From a checkpoint of a small transformer trained on Wikipedia.
Size: 9 layers, width 448, 7 heads of 64, MLP 1792 ReLU, vocabulary 2048, 22.6M parameters.
Architecture: RMSNorm before each block, rotary positions, tied embeddings, attention and MLP in parallel.
Training: a variant of Muon for these matrices, 428M tokens, 6527 steps.
Each number is 128 + 32 x the weight over its row's rms, rounded and kept within 0 to 255. Layers, rows and columns count from 0. Numbers have three digits each. The size before them is the row's rms in percent of the matrix's.

# layer 5 MLP down (transposed), 1792x448, rms 0.0474, rows 875-937, columns 224-335
103:122133091182183125117150205154180101146152103160087128137081122127119126093179130097110136070140079160101120126074143155118083123138164098102165133122122138112138084111111123150097085140132104126145085095063116159176117133111115114190125141080139136119130165103122136088163190122087166125079123081125140157096123076123101074120165063112
095:118150155153165107142131149068217132151140103147135091138146128151129151163143152126103080099110132137154143154143075203120132138136056127118131105108178096082122149099063142129067113118040133086168162151115086133115124088119093144135086152143165155144178152143121135143141130067127106075087138146186038171125186116173109134151119126155
094:162122142116091082099143077132121175046128091160146087159162068168136105140096169092055109109173152163196129127157137139132104216089140111130124175066134209170133124174101145109111135131160074122186150125154145176116145098129051112152188150124094132015164117165103110127127131089092159171125076071102129105118129093089146116136063170102
094:123134097111159124057128147111152119145092158140188127143137121144149151104125094121120118126128120106109108124143134151114089096165128098186134152079104129144149131067109047129092117155113144151108155160115110096166125118117048138085181102114140080110076093099190112104139061123118119115151063127169190137147212108141151120121116150133
104:101082122139127132129130130155087178123136138162132166141147173135127116152207147133135180138100131178143142150163129122187076196153140105125148135149097140115122123120119093160141151089150093173120152128104116155108118176075097145123156095131132148094140082069142078172147178101099102145189087092156124151079147119138105133128175119149
100:091142136084104103204159128151085150097126184103091167104107087132052087217136169130112097169186102122130086157118131103163161122109106098168131174093144115122109161172138104173111132105145158148096083146174107149067093178147148168071138164100116091119162122145060150090112085086092114155143052117097175113166106091167122118134170104156
101:158127077147161142113079111167136131081112098108155069104108121146153138204122121135105060101106084118172146104137113145105176072076177158111125105137123126150103099128142080133115037111146027148115099194130129182155093124077103171102114162121140124137152186107161138151148172153164098129125122138170082154093105133137133148087182144145
096:200136075135127151178153150077159082099145164146100142095150102085142131165145124192164082087141172129148118120136134067105154103098100159129129074150129138120090090125116128140094169136080136169113071084162122095165135100140098181136155134097129112154142142148122122196122140095150138097126080149149166166097140080131169162087141155131
101:071108142080104172141106151148155084144130136041110073188195147117137175196117113111118100126121085117119091122102147144121138139194163122160140130165103109110154098131115182144083097130157146147095087162172099166122121126134085160121152170094078124162090163173161141158151148092159079133074143167142171095137151058164156132109171133140
098:203128077168132122112101091123177145185105127171165129124126068179117128156077125118114110147165202102134105105133154090172086161158043171133152179129138108183124102102129163087176145189127164152133160152139087155222185097098063181098159197134089094152106094153113050052102078097151088129127121173081170138138140129145131124189118151103
100:096126151132167102094139148172135147112177153143155153114140125084128062129197111111172130084151087101074068116131132115122081134103116121061087125123178105109166149052132132160092104133106112083127151137164165118075189124117115130145114081105160089115116159101146060140207137118119016195139174109118082099099094086182103135141151075032
101:138104122080100073148117154148143075145149131139090152118132088121144082151145148142082132117057104212105184167151150144136182077148128151107111124101157133167132159044068104098173122122129146147097148126103151125134120119145105171137115125165031091113102117092107136175117115139169128170106100072128124188115151124103152142153144106158
095:157116112093126182164047141095124135111161136140091105075127122153131163102128118166219131093116112146144120131194138132100130105136120095204146135084098148151231069138106168160149137127121136127086119148145142143146132147115107172077107150116167098117166125154122131121081167072117185149117180168060162165169142170098100064122163133141
100:159120128161171146086110089153133127168116113087066137094141144154127145131147110111162143147069126078096114130126074108115056099089064051134119144117063080104126103112138130099125090122084189121107088133182162154142126163157134137131142209173183181159131105197164155140157096172113183087120125186119132137122133166128127134128163124119
101:151141136097094137073146076148110135143140127151130063182107171121067107122124078140065196145101078091118144119113149115076126070186085150115147127099149103125072184099122151094104042131181101112119153174174184195124121111105115144138117107149155142124171159098170181074183182179168153155130116113162176124169195132051120086140125123146
096:139096109142111135142192127103117193110066123164112109092166057119097114137160124144172115127165112148066165079110177182100135123128070139093169149123131133103109181056138120130173098064132097156080092119104114149133037134111179108147186165131128111104152102173124097087162091150094155140118106157112095152101101095129110085094142101137
099:102145027118121131155137157126120080118163093098098173157119124126116121125101101127119136197144134100142056130124155140077109151133092199097133153085137084126112104097127182141103076108166098161177123067175083084064165125098090171091120099093183089055102151119114085064166122151160156199055113142139136185086092106087167116115144110173
101:124107161099128043087085078168133164132134150152106191182127096150095159190096105137158170144083107112137087155150114141164111192115111190094122124142095157200092095201141122125087138099131074112140138093139136109097124159128030105159114085104124129158147133126144117157094154069081169120092160107144152143161128098169110124161135159121
095:144184148112132132149117101161150178131063093150164122154099115106098120109109189094118123136120166179170141161129136047162150134121122148035112152146115159120178136106117192134147177168111115132100100072137118080129095098143165097140120124180115136154121135176055096172144118136140159130128168151080160123133116098211147081154135128102
103:139161178177103117112077148098112068120183073110092124144176169134162169144188099177122114052133149172156121136134125090098129120118086108134163135190148107081151172109090082150122138096194097121104174162129096166161152114058138120114126101080114134105131129155210136081090086157092121143101120116122101122148100157136145140135105138083
098:076101162137144105129134066141113126177094183148119146101140116166130150102124131134144168120150127094174107108110072090127088076097144104163070116073140200098059128131152157164125162121094167090057067120145147136116177092173061064109175130131156115121168107082158092117098112155141111163108100153143145091100089126141113152144139155077
099:121136082096196061136088132133124097169100182089181131158134134163069077168127190124146104160143126129187109126122169142139130147109124118126151156141067154102183145190076076107139149148102107117043172140106112113155134156144151140127107093115148092143172155120099147164121114082098099056107109168133151161199055062203131089087117090136
097:133119094164153057124177126131166163096131151167074128141144161118106123112133092166072150188191124149180150127128143148123123175113137095109128127136128108099163098153109160146168091099113085087159125107074209115064148082083135139114127160180072108156089180132128186110160114150104134075183060121183149106123176090104161139076086088121
096:104158105096106123113124162157125079192128130079139113174148152101138157091112096130081117150130108082121158109165180121087174159107100147167093118092213098179135096079148161069145065162095161132138136075109043106182093171105062149103134150055108083095148097141052084121179167191186103171080164093141125120096129126151191121115156134136
088:166152144140196115101101164137106131196095117081143132113138055183110131177155190124162152121157107142166151096135154115099125107134140135105108136111156085156094123150113106092101151159116117134143121134147077118132111155171155127101024078164135138083140099121051142126145140079146082130146167124131130144147127088164149069155105130092
099:049084117105080056139107133120166146095142123147147152133155145099103124113127184155130146168058106082115137060106103129109075164074142146113150056181142174142161168152122200132146145171109058065130114129083199095143120148074113095195115092147152146117112093120140119143059147139146112148105123104127125140170139105182145108105142166169
098:091137141156061131098145197170129080170108198143146089117152121119128126084161134108108100069126093107149157095105133130093168120143140093180134145155169130140118164099162168126110120154142192106130069103228143150150112144125100110123139139142108167081105115116103115146172136134177158070065136092154170105117075151145142141158131121112
097:158133097179131090055171134146140145190090124176156060107072144144138171153178105079062146121116106126122151089083111109155161149127116135111101076113061156079157123127139130096166182194238149114186108100115136139161185142123151171093150167106153116114101132181130094092148138125113147085184149135132145117102151146110120126077102138160
101:112142133089111145131143142205142137167087120111100151087112107113121126171181116128113163157169147096124096091176121145144182156132144157211140119115178148212094100120104154165188183082177147112114150154137157069091104153133135138153144119150107120110179136129116099135132139115145124125093103111101178130138173146151097143082165092102
097:140156153150089112130147138112137101145154139125144110126128115151069135086091138131198078085127150149123149141165128142093098133093122094113139129137128150111017158082055113103127165143128044091134103141121149151156215138115120099074162065112104158166101168091083132131094153135172122147193037110115101108083143113122123133112152138135
103:137103130170136156168085126148156136140146136141067141086142097166124123129166102080154163113088102217150198126157097111114153183135156147204130173150157102138128165146128153082109106096090174141179085187177116143106152196154101129145083142099150087131141146158121119117119123068083189116119115138108158086195101125119115147115140176063
090:146150139134170112126145132107059185124140114105172124136192132206117115115153127091145128127163117051128094127098104148137146124081164086106139160089121125071167105159116156124069128119167149085182118112095114106123080094135196126081156157138058108126083099168136175132137171113119107169122126112156072122190167115093100169177159163090
102:145152110159165152068145136150138109122115092164113103154139111156135124102123166108160082085120145116112108146126109091127146076107098136127145133107172131176124137134166060128141084108151111150174100117142135118189120210083079085171135162149197092206129132093143155069125143078172134105184129213117131094153144099129142097108136126156
094:169143182116115131134141174150115083094146084102149147127142129099164132140161127133138058112151136104083083143154159114115168124100117146112095141099133130077172147149088096149151110122161108087112097070098085137115150087137159106140099150089138099111131133081143125131133144158064102136092106157105163087163103177112149197196130157110
090:158127111156167148133109158126134054119181127132117195090133192126089085215071102085156132141157107134115063125121192170120163103153122160183158144129125103167112098059089065124124144116150113150109120153144118141103096144111081146115146124152129161161170077082078130142102110162108144177149057126136153138114115100135183089161133129142
098:183127071144100153157086146107176170144150153138165146128144129170149132116192161096142099193160154168172097123141118167130081156117181126143159111096131113203101128116130076115135114125163100080111112153091185145144061146131107073141122157087117146089067093078106087141100122095109098145099094101178130153112108142135150088100097112175
114:105083114144146120104022181161149064125103106145134148186101149156146107135131131106216084091110121108096131159106105141146079097139132107132139124140100103125172075153112101133145098113115077104047131166187089137061177130103144137112092127113125114137139138129099108154121093168135100136159092144121123163145101099127170174113090148150
097:109143119050125095187163105144121098174194109130117170120111197131164146110112149103120115133113081148144131145152152209164102189157160157140156176133119116114095129154130111180156189156118124092144080078128120089133132175125105138172119088124169158115076132126144116126093201083108143178121099156192109166110082145144137111160049135121
094:145161139115071114107129136119130126125104071102126126147074089055142104122142147099172130106061116145113088074112105125180158152165167115197122114122086118103115151147164124107113108069196094108116063145133170155139070112154103129135121051148117124141183149157171074114135098134120122147155108159129145146149098144141078203144142182126
101:178172093111136187078184149088126111159150159143137115100123095108131152126118095140101122165200185193103219045082065119157105124088085096097122111104134170130095125192158080107178163188175163136170145125205148135179117131135169089139139130168129115119097090108143176158079102090139109168199145105109103149139105146129146082141163135125
096:109082136118119128118121147130189129134172146121169166111136109087119113162123128118114088147104098097200143096134136143163137115167151101174131183144103156128156085165103130145167123182071110130087161117141074098134139133179157141108072077085132183111084128142157101145141123195101126155131155153133135112087045136071172116148094075108
102:140113160099132112152158057153101112107085141172179131074148183102137142152152107133073135143114128129104144164152142207066179096161160129105127151104117175118140134139148104135136036103085109109127102192145166139166160138136108109146102119117190175150131083091174075083119176110109191120101131103180138145111103113124089165152121144090
098:117190149096123142110099119140138156122173216138129134120127133119148120147112112142135140111136174121147070109067135071122092113141158137088140123153094155126093189091096157122059154136157122155166146110101102138118138138174153142075161145158161112102153162069074117176121188142114139145145161166175111141121159100162115202138095141141
100:074141180138181146125139141195120163103107119130164145143165171109090112103136083098093087161199115066102109140120194141171097126107125136130126128181160097104143111131115114118134145117146087119105110115098128090133094170093085151137142123118116123118172116143147104100132112108108110123131094192104186147118105161119126200136168072149
092:129182155084103104117165093110133046126154160176151102089063094145116166099098112152104127170144160125142139129113141135102116110156127123140126135144097158151115111130113169091128154089119112101145140134129161142151080096144165131155093077143150101091194099130137092145116164128083165174068123089098160119166179116120137142100089081116
099:115088080140128123086168159102140060074175143120124127201115181190152152187095106152076183142182152118137172142077158107156105071071048162103145201102151106204117119111134159137132068125186110185069151129155120190217124142136206126093114140119121180131164129121132162144151104105165083093087142084142106103103153059140179130122163181162
104:115091107123124092102151187112131106155107063110128088154124143131135105092150134146085105153128121093178121127176140143111096124124099091143149138154098115112130097166083164064171175166156163191173160127146110121131088113123102139117128129148106139120111146091193094153091139087106126145131175137125143156122179056169156164085138096126
098:129156140145125077101119132135105096078186102113083170150163193164095138111114097167105139155169077127092087130074079116221084105127117111097145132107079179133076089133147104183125144151124143119147176167116111110126100128102104125164148102130125083099041082131140184128109080128128138090185136100115148073108128101143110124116102100175
095:167109124175097146136206133189078080139213116095175125103136142106133123127144128084123109142174075107170090183155114083176149113121115076120146153177103117157097083159090140164172081112121110126109156066097143156093128150109134091087084099058081161138118117126122164104174084083056132087133141137110126132098156147113136189115133069112
105:068136167083126116100183139120098171117134073056111125201090041076115108123154126146172187151111136116153112108094132127133141076098102142125151121109148173094177136155088136202092172176134088100147108092128065162079084123209147114119173122130109092109172143142087130143109180121110119107153117094107196175095124142150166160126114167138
098:167205133111110106139138101135123158108098149119130142116123156107154099144128138127123136129139104108139167133139124173102187132139149094199129131115134158108113109123158049129112113036086112158133091140107135156153131133107128156154155147133144139130074173126099156164166143190112141057149111129180115069178165126105132104128097131144
105:097160128159140103130162096114139160106076184151163136112081118123170102115179104149139124186091160132068172102088096111180129166105171160117162116143128160053089080137139041143124123151128136110125171108113102116200126133145210091142142069096098068135128136149131084122100104153157137134135080159167069109098162190112118173108161186092
101:123093167098136130087140107115137082133120124124110140141130173128158112140101115129179144099156098141101101144180156115185147161154113129115122142113162113109076127119157158120160153120152158155121101123116152152105085158135105094179074108084124143113106085138140107213102158162149162177172188098123152107148138096063106143107078162115
102:101130200170105118142140177127133127113138168199082105135121161138121182112091130172133150147143131105137145065170161136125110113150174114164109130133150178100125101108121149073107158155127140109136111179082119124201043144122109116130103145143216162123120142077173147094183121155118146134105150117136110190070127106162156113146154173157
101:144134137108167161083133125175158084103096081171178108075114085144139109128108149141102108117104114136098185137144136144110162160174095137125126188121109188134110128143112015142154094142105094136159097188057082150139174123118163124097088160071132105151198104163172130123163101103165111106133119156168145075148161100103050155104116164154
096:155132181138133152160171111124131139146110115133110152128077208132108061132138100122078150117148153113122127094062100096046101175088087111139154065141137152079165081108131109100168139117157131151074145167193119084191158130113077153102133178127119149082195075141091148122140172136073163103120146179123116085161142080047145206134117133118
097:183138104108030079073149108088125081147112123093103119167178140162105088182138134156154154206100114185120143082125145151126113124129151117114140185204138094068155084102105149158107092104084123151084130076137125147102055160129070139102149144088090140080109159140120142078125127159125136080152055115087161210149105108169154129136122119170
096:190045130078102119111122177173138130100134191077101134157129095116117180137136120127146168077082147115181179119056148142112102106163067107091132144130135150155067141111190062130175134124125087152120106105176128096136122151105079115122117100130135117109107140165227148165130161091204129110147108160159130194109132120115113170111192148137
103:133126150171171146130133126111176140065084143147143069142127152150112118044124142153190125075115104113120113104121187131120135151197115143152165164090141146089101132090121099154111124160130161116094092070132139075161090161147066126097130152142121096116070132165165157176134195136133160157120149096104098058139091091141128120129185123122
106:117101123101119124165117104137123159087123133167174106114123145162095080182126122143154097150101125090114175076109098109100095166114127139103159106098163136105157143111127183091140142141072076096119098089144073107161137126122131109145144161112120151121124123120087129095136138131143114119169146160196144106149138137127166051128104056232
099:113127101092156103117129163165132138144199117138125111131148112129128134124090141121141129165165109147179147128118121070169104113179084165105160182163128137095157142132140130159128100102152093172079127104164086148162120164152139086156079185108127143171164089114125136123121138158158156073065118159149118172143143076120133070195124143122
094:053135115137152125107116146139131155139128088130134137095115154100129091154148165108112163133155094121052185142163146094096129156067154118064119120105092144176095113112188174158104206129162145125150093109126099135106113129097201128130143163143093164123171155139098159127125127097117070116136183073124129104125105125124098156102101134125
099:121144144205135134115103099085096125121109162098072163136179123103107138125126142135098124112083139102094144123128090190121136113061117083068154161138140146111093136142130143140113110106149131131069173105167122140115144141122108080100106085132109174117116146125102134109134085195156129117142144107157140145146144125157163114185090154127
# layer 5 MLP up, 1792x448, rms 0.0957, rows 876-937, columns 224-335
097:131174105132064155121094161138121108097127128079118151111125146067180138131132128129103126139154117127106108153108140117126133119125186143143127095132115126145148095147189150136159167194143141151116129138096120143162133232109120109125158134062092101168093121129080113102065178135124150086112121085095157089140094136137138123107116113139
095:078041084179139153118155184122142057143129139121127146097153175094087138141131042120126145126093093184087121175137147105093122070130065118099143083182122056093096144082148160130106113141118193098127121139114111114087156169154152168113095125244175141184136110107173211180113158175152081130113181185130115085174125152132101144143142088149
094:162148138107144134184182121119122143154123115173132075168164153085153145111062153174121116110102117088160146151134150110097218128156086128089065115123126161154124147175154129073195137105137072074105140145154140148102159104126134129124092160119109124138141071149186161163173138103139184159160191070097089081106119185123096110122146088068
103:133104184091112167179092106098112083141084140125119159095086135143083154120141142091113110144146171177082159170086177130151165111158110161160122122081147078149141065123119095091115095094148105099117142198105127186160050139098168177051129148174093134147112104163132110098170116153137174124138141183097112116110168133121161129090077111130
103:173079153162132127120167117150198069146097153139200156063155102086107166135097099123158144161087160126078108122168132147161114177030157132183129115153131153125172094144127107140112141152142100095145106159143133203095113086124094100166133099109121126128185155159109162074179156146109111224122119114129101146103097181160116180143125143127
105:121147184170118107126171145088108099132192174149103146131101109159048172151128131179135126091146094124139112193103126096156134145165160087139083123188128114127089115139149139116141173170128116120141108164113155134108138128144148123069068108119194145132156122155113089129115124117106155091159125144163129125122142170147087064140115123127
097:090099171110127159062058055166097139127108102096151148134065206139158129152124121102110166115119089123081092096127147210132112140122188156101118197099181114118128119138123149100161101111143108151208201102079100208094115114162120161099084148108138055120155141159141121143187173143148113130122154133055109124138124146143060135223082044113
099:175158132170178084091107167126145164110104053213126202039060088148155091075145129072094101146152130117114140149145085097117141152106117106106108166144103120111082154155119079110126190109124138122147166110100161137084125135116133092141068099128157124124138113141071129096111150170080141175205137122198132097139118138109164149184094076122
100:158119167125120145166127197155115111109088140132085119169120123094105123121133145134120103077107103133119082163190135155121142113166177146172142161156115127066164142145127141134084139133141129096156184131103175133109095119119155154128118099126113164159123150108113147100141159151161156145055122100132117134077141150135094120135140112138
101:146184152140120169060120168146148157099154125177141103099106126095123139104137160148130130171123094141174142148134181136173073134111149159114128118129168158119109185117146118141129121076147166152088091096151155151132121122154096147115135107164147162111219187140163129115103157129173160144039120090128134093105132163103156137187134090121
101:131185138218167190094140113113087156123140097135086185089143173108131132130093090113085148133181146134141121145119136087110126204125111112162123130108087113101105118175196180186190087144127153085098096121138130104145148092112166071116147171146127198154116133166150140082133110147133130120149169166111125085158067158143104101130106118110
097:123130179165175111124182161156143067112160146128118149180143119118225062082133119087098125131145140105102139131113143101083138196100177111107110085178155089130054089104122111161136084139143139109168132122124093105127120146111118097129126097132116094165168064114131119138125109139169091147199125142150124113083109085194129141131107145096
095:111116131117100147176136133094148125144112155138156137137104079093143134138088160171116082069165151136165137178150140101181155144095121180099132091118186155125106123163106153121149157156193036079143202115114128106068119121123146140074113172075129120118144128072097141128101151123157114118137150113055122168106114057086113125135091129166
097:100134145207134081129133190172151107091105103037090154118131116183178183088117097157113062089151102142122156171090105131098137209037134138171195183179052146164130090162131120076110134173194127143114065155102134176162097184199184143118077155108122094096100129160148107149095129070097139108126189091115155125109113141120117119132146105125
097:104146110056066088123092162144107091122178090142170110118082162178160135142111147091100137109089126110169151170107071133137117131079152110145088113179145092148177126131118093112092085184153143080161153125148140127107132089061110131124090150106121138140135122070123149148165144142160104172090121155144152103173114137120111178175110123118
097:222150162074164148189112145141133229080117179165101129114128155169093137155144136112159071114088118090050112096069080112163116103140166131108145130169109149156112098172185162116107151132120104125196091143039161148129124109202120133139179137131170139121129093153136156155133144156148083078124183130114188062137123130137087142156080129148
102:136130172137186160119092165093160149118131147116149113112214123120145090096142154047166158111157141177136073090099116176166150098111158161162107183147178162117201180131091118143125073145179110081151138130101146115164123098108145107061099096151173116080113094162167133078138115127104150135223198108075102115106128095121116169096147113122
097:098108096149129184095156205131080134160146161138085097139163129153168130165131151123196129107159129097109172148088032169104121114168143132160145158170143123117075135150146097098141067052141116128131178157185146154067122129154105143108109090183137149158149127075146129110147100127113140152166132135181084108056129103120119161115105210128
100:140103107166155137149154125162135114132112145082103109124077134160067168146141107075126153167099148118132078057114164181118116095163091110166166138098078126087100146097179133179071056126124147108130139155127140078080142094077170123156109073117131107102173121137097162112124096098121137158099151171107134124088157138157098101196132149159
098:166152137111125124123162159138156159120149051111098103163146075126111132130132162139137117119069072130188164097103159091130125167182145125100137135101062105196197115146119121117078187152186102125095150109104144070158128124143107133160130122139103164066110202119132126115149054131143109126138124163090089096144123096140115111090095145147
097:170074205150136126119165129104110149157131125133075149138159159118146148068173093102102136118098154092065130195130149151132119095198130181104083169131114115133163149097158155130129090127152122122141152104104158135089137089122114093167114088084140125159155107102177074107183103201136107125140151084129089084132126219074117139077155124139
099:123177117104173213184117139154073122120094111121122123105105122122141121090068160145110147086085077121110101130110113097117145108102138108146138161096099193144146133101078070168095115155151161129130072156121080184115186151148092162176112117070133171119161079059131134112108203084131057105130164171137128135147095185117112130148139150120
097:135061108154145140090108065157147202122136108143120141148096104146135075190126174139134147117167144211093102104081075163111101112126142129109109144139087146093110142173125182167114143121132111119120116136082175200080172071068186116170087093191107145141128167126144151144099097157133094123141104156163098101100136111092074166163138069105
090:115069132119096180133116107079157183070149166158104112119121183104159160133110100107111116120099177145056105161087111198118155135127159094170164167147080115113138143115123167134111143100147145110117114126112133132180125174044130120107185145150103107181098145118127167156129137192141114141131168097164110087092140148149133151136113131177
100:138101126148142182156115105123111165155115131106089165148126130168135080052060175174125098150182116130085093156150188125151190149092134109138113242103150139104093158151128137140100155093085145083158096136127142175088080144147139128144221108091120152107105081158173153134130113146135053111147160132133085055152115111076151172166045099100
098:118121134140156087161107123110084121141129081118094167153135139059093149156131100161116127179113146165089087121141145124153159155073157133047146073152110147152141093120094078070157105089064120125091137170165147080130138089133124126116118093119168116129129146128105125102128093106162139136120144139120147158134146159113162125174075055125
099:150137128139148157129092131145075156115138097079102136151166162079118134106101105140130159163125165158121216163137126119208118137093191128091116139146158123179133134151130096120124158112156082105103130146121115117128125120108116134137133075092126155136104076139107149113118170061135133018118136126151102157142159170094147114084126159158
100:167110143197136153169126128090144126127131129155116160205147144148118146174119127183107082108074097180121147146135139136137111106121135139067105128091111145114147152148089052104054113126102106086150093099134119135115125150145099107074132113089151144131102119119086175069171157131153082148160087134126123143109108175082211107163093147165
102:129155149091094161133140093136168146127045101192065132132117127139134148184104095140104165112108140132139056121131158163129113202111148162069152138144082099153189114145193157116104166139139167111139150075181074100115101144136157116089114218188067092120150140093185128076177119144050107173067128126124136157085075085154101143132127112123
104:182132122133220116139165128126158164091169125118132126147167122145135110099073098125122138075104124136088076172157121109155183100132102148155110120091162166153176098128103094108140102141133007066220107118125126099187170138154178100105118097132134171183064104124201099146151142193083128155177122096141165113103098129118188088124135120179
093:117078153134119148207097121155145077093167125084122138073077155086172137140136105173140164150049132175154169128179070111120113042168150159107135110153112135128078151057105130112112163125108149129118097126136201144144149154033153109111169082129148171104166144138149090127158179132134134112092080139130097139093103143163117084099138126170
102:135143115106098160132136161143098174136116151119178132092098164186161121154178151146135170110099095109112146133161134073174153151106156125135081145209080101168095095142127190136167162093171138138117095100097185088124123128140195179139122160134117164111225098133063093129160218106115153059121129120140111151129187117172094143055073138084
098:095076046187134123067154114115123134122149153081122111133130084136107142067126112124112091172153123076139161076174132159186066126111125108201192122128168149140109170197145120150155138097121156185139168158170108152108182097137065149093161059161133177133125119140081141174119169147140133157120161143110104187114117064135147126189118123149
094:132149141110134112108140056134098164139138124159123087162175092148169123086123161173066094142110115079143159106190046114111137135107121112039142202151166122070117157144204129161056092174096106085113124140163100124145121137132163164081137115089130105150109130131138039088115130092150102113111143163107099110140145135128081210100113172066
101:139173126116142114117113194180096112105133141099109099121117130085038164163138114146151197076120090126073165102175114108146171117134154191136121095092143145181120153138085168103164132104158126129120151154138074122123152242113127116125159112092150112123135115131120174151137139116200130171118151103139110131089128136137194148181148122147
114:149038075102136199160144174146138146177115140126069145143165128123123164145151108158113122169078151143108167114089097116172148160151067128101145145107149143093171104117149154100132158179136066156081127074117049160127096135126096086084129163118065118097112085145155138094154079113097092101186132152128137059130175152170169128163106086145
098:145134169133115056138093123080178117134082119128083104166118112128084177121138133107125147126187133110109135116151117123098137093144118108134083139134110012120165138160137168152146084131177080125093159179031119125099106071097171131071164116118145083176150067145090186134110099150055148125147175104083151077202073156150156094146113124102
095:096126122139149121107163159113143218137119201136150132174141150177081142151149130177135173130157109141107161165108151151138129065086079192101164112185124105135141160076076126152173100077083136086138166063161122084125152137128143131133103164123134120132089094091095168086073111105115091089151132157134109087172131186128155108092157113172
105:165138124154118107127101179122225133104137126132137132135150102097093093116089114145128157125116125076127086146122113154112117150171163138164126116089106095107122140081141183115177186137132126162091112121133118113090186116191122140135185085152064157112076131152170103056081132131152120105123139131062061174133204116140097075141126131139
098:125209092149132087178124078160134091107077165115105142133051115107140105147149121126103148096142120122144168181179182179103169151145134152108117057137124176116122154129123110123090130127209146111140104126136135149135093102062185114112149147133196153159119117191117129077093074067111107144126105130107109106130150112115086078119132143136
100:205127114143101174086162137104165136097143096113110149179106142182158112137130146090191092128092078125134132111162122085201166099069123083115156178133156052089113160090073189163113133099135126135158121096152127080134097129145124144126167103169071064155128064212084113130104117132110074102192126127078191107137144209104147108148181101103
097:141085166102089113106108139166121171099081120143131113134124168103120136081092137131119122132110125096091134096128108095133155140080168149203170164130080085138148191175135165123142110148110130110171115154170137142124114123131133106116049135140114124121128155176139083119141110113080074123157098094065190102104118121086162079148184098082
103:175123076113175138139123150146070126137132133150082134114146127124184107115132171074102145138083163189153087133093114172142101126131110105117113120106101082104174158184116137133132131163174157184087099125100164159128119119148154131104084104128186091079181181127112165136096152139082110111155147126150175096177161169119111130125091155168
095:099134044110119145116103131117149160141116117059111103164162146131113144107159095135200163108126095109113113080086102116191152147085091113104122063124149084145131162163152109163161128128141115156139092100139120070123137085104078117111134101132109134154086050172087120107133171130087085148101125153068136106115118114139134084135214151170
096:153183118142087085110103090134114157149119103169157064098123121083114158076137106109101049136129110115121126136073094120145169192138129110122163091124104154069132161227193094103118161161067190152150157201106130122133114113190094176164123141169167137155130100108094111165106146095104077122178095121159140116165164157148078111119098108114
099:139104133066091115157139089098113171118149170143103116078136119208112173085118111108132097103134181084100140107131108102110133134195169155148146150099150224109082145122156134112112129110173147149093088145125145125115136095125125109089080132084087087128177093149097160071142141139130105166141151137160162145152075168076124124123154083083
098:156154118103132179173119140131141181149073140133146136054128142131079135139157115101164133135110131138176105102192147099113100128171181119110131154102109028145160114096106103139094135177129136162095119122085136081114137064160132158132165117156155151145123083187104068079139110115080132142121143095126112130110120174091133082097096114142
096:132118135098134157080128134121139131156131151130205092147123166139108171108165121183110144127134140173120113120101130126157080115141139084104193136066089088116174119121083191182124163125102121212097128088078176174117141124183168131173147137119144096103193128079096126111118137137113119145075106130100122088139089187095164118130140146115
104:159090164139161119101117132136116107153132121122126128121068172107144105143139102121095199122143171139104126140161148161136096151150108095143100169104178134107149112139135096145152126150153123107144082131166137116130076174192097064134128151159147119188125142091164060147168140120108042151086177104141121073079166098132094078130115067140
098:151113121170114139091167147114076130127126151111080137115111132140130198145104146108103202081130228150149088157120154156150094158106138143104124105140093097156152118123074145137100131194189122149129197032061172104071086123112142123125084139153117152155147082109136085117127137071096133120146132126064117183055120155147128178126161111099
100:140104170097113123128142160098110113149158103121059136087168157138153144142069140134102149138136035121151107118138174148139137162166155118151120145065157121158158147143116158071186163142101156039154111061165092125103067105157109137111133146151186097139145070059128123140152109132060088175131146061076130172043121070147150090155113120159
100:151176107166121164105108142138127206144179148116173142128127131149120131136132117113077137152107137133104162096148132119120127108113098109120136168115056103160138180163168131181156139173128110145137127139192066104122135104098143089126115175096139122142167155135124156088134105143152142082057047125131052084144007185156154071121171120104
105:155109097127129120115156093077130095173083091158213130130123110117093191061060201062110162192157086140131170116184109131070177163133149096151140146145122178089159122140125190100120125047098092132158100077119159103095152110136155168178132113117103137161125098075130107126158189113174119150115140111060146126130101128139142162126122172178
104:068093137065111081139162080110175118131153183111123177135145161179164128105075106148126086105103083129145112131099105095107131141104134060118100144118147128144193128089139210107072138135129151110125152114174143125177072157077110104106165114169124144106080120107118128104141178143100126086106164120169069186142136126177185112109223132145
095:134113123126180136088142120107091108110102165085165137107158114133119163140140136143183121129101132108133130159145147135156181102129135164101131196136137129163081143153162115120076099141119136109136150148105116133094050156134162092125092108096123063149121136129222127176118101096184079156165128157098143119119160137172131100134101090074
101:084101102124156104117127102144201153117136154161130119123117119133142138127127149094092167126194101130162120148138080044143140158053139141112106141098147093150146168168115152110122120158110123137115175177136134170095205091166122147095145115168097134142126101123152123138114121121180099166127139139167067127169087082100104060147116109121
099:084140146154109134149140069168157137037106122138131162226141174064127082097107136134124173126153098177098147152100118143150163121162145087161115132119091144104145154169122132105148158153116154084104186142049090153125138158108136111149191120164082081142150155086098100151136106153057086166119106116104131086085121086156112126170086157097
103:062081134120113163113200135118098156172106101135140168110093168168154128192124111055147136180138148083075087104155172161155140159081173112131136157130092147157132147098166146118106063126122180167171113141114133162167155102187188124147083093158151119066123073101073099140150096110173130092122182118086131131135171123132111146098093129092
104:140189059115137133129112148155088079119151110172096067098071128138134103093151095116163084120162074124140088156133102113129187137106119107094161129145093152108213126132155098136111125120165141124131109123103119130067134175134157109062122204145100069149134164190165145040137106117071147106092070168125157135154153079150104105095147131065
100:162130043118147146076192071145102126124118127128145160135107172112118184133097088117185130108139161075137110125142096152099107134105119124122151148148138186156124063159125096075114118114033191149159151137160088154112146133149116114091175147138105079121172143164115175146135117075151127150159096106115089089206142136099127210114164148113
098:173161092129131101157137101139136098154131171138140167136127095139159142119119098093154098104104165172163112119040140141190132115173108159171122097136167141089234151188102104121181081149149073091144113166153199117147167078154098122104149080175151087122104108145170078071149110134184173123103098104092153099141116147090081131087152133113
094:153127164086098103107179137141154134072143086168116170091099074176180205150078115133102127139092132120138086099162139077146152136122133115188156114124143079135137151124143063100119196122127095156142120098088180136106168153122176143146160212123112118218107115126098113149122129078149142132164105169154099140127160083093110111091131116119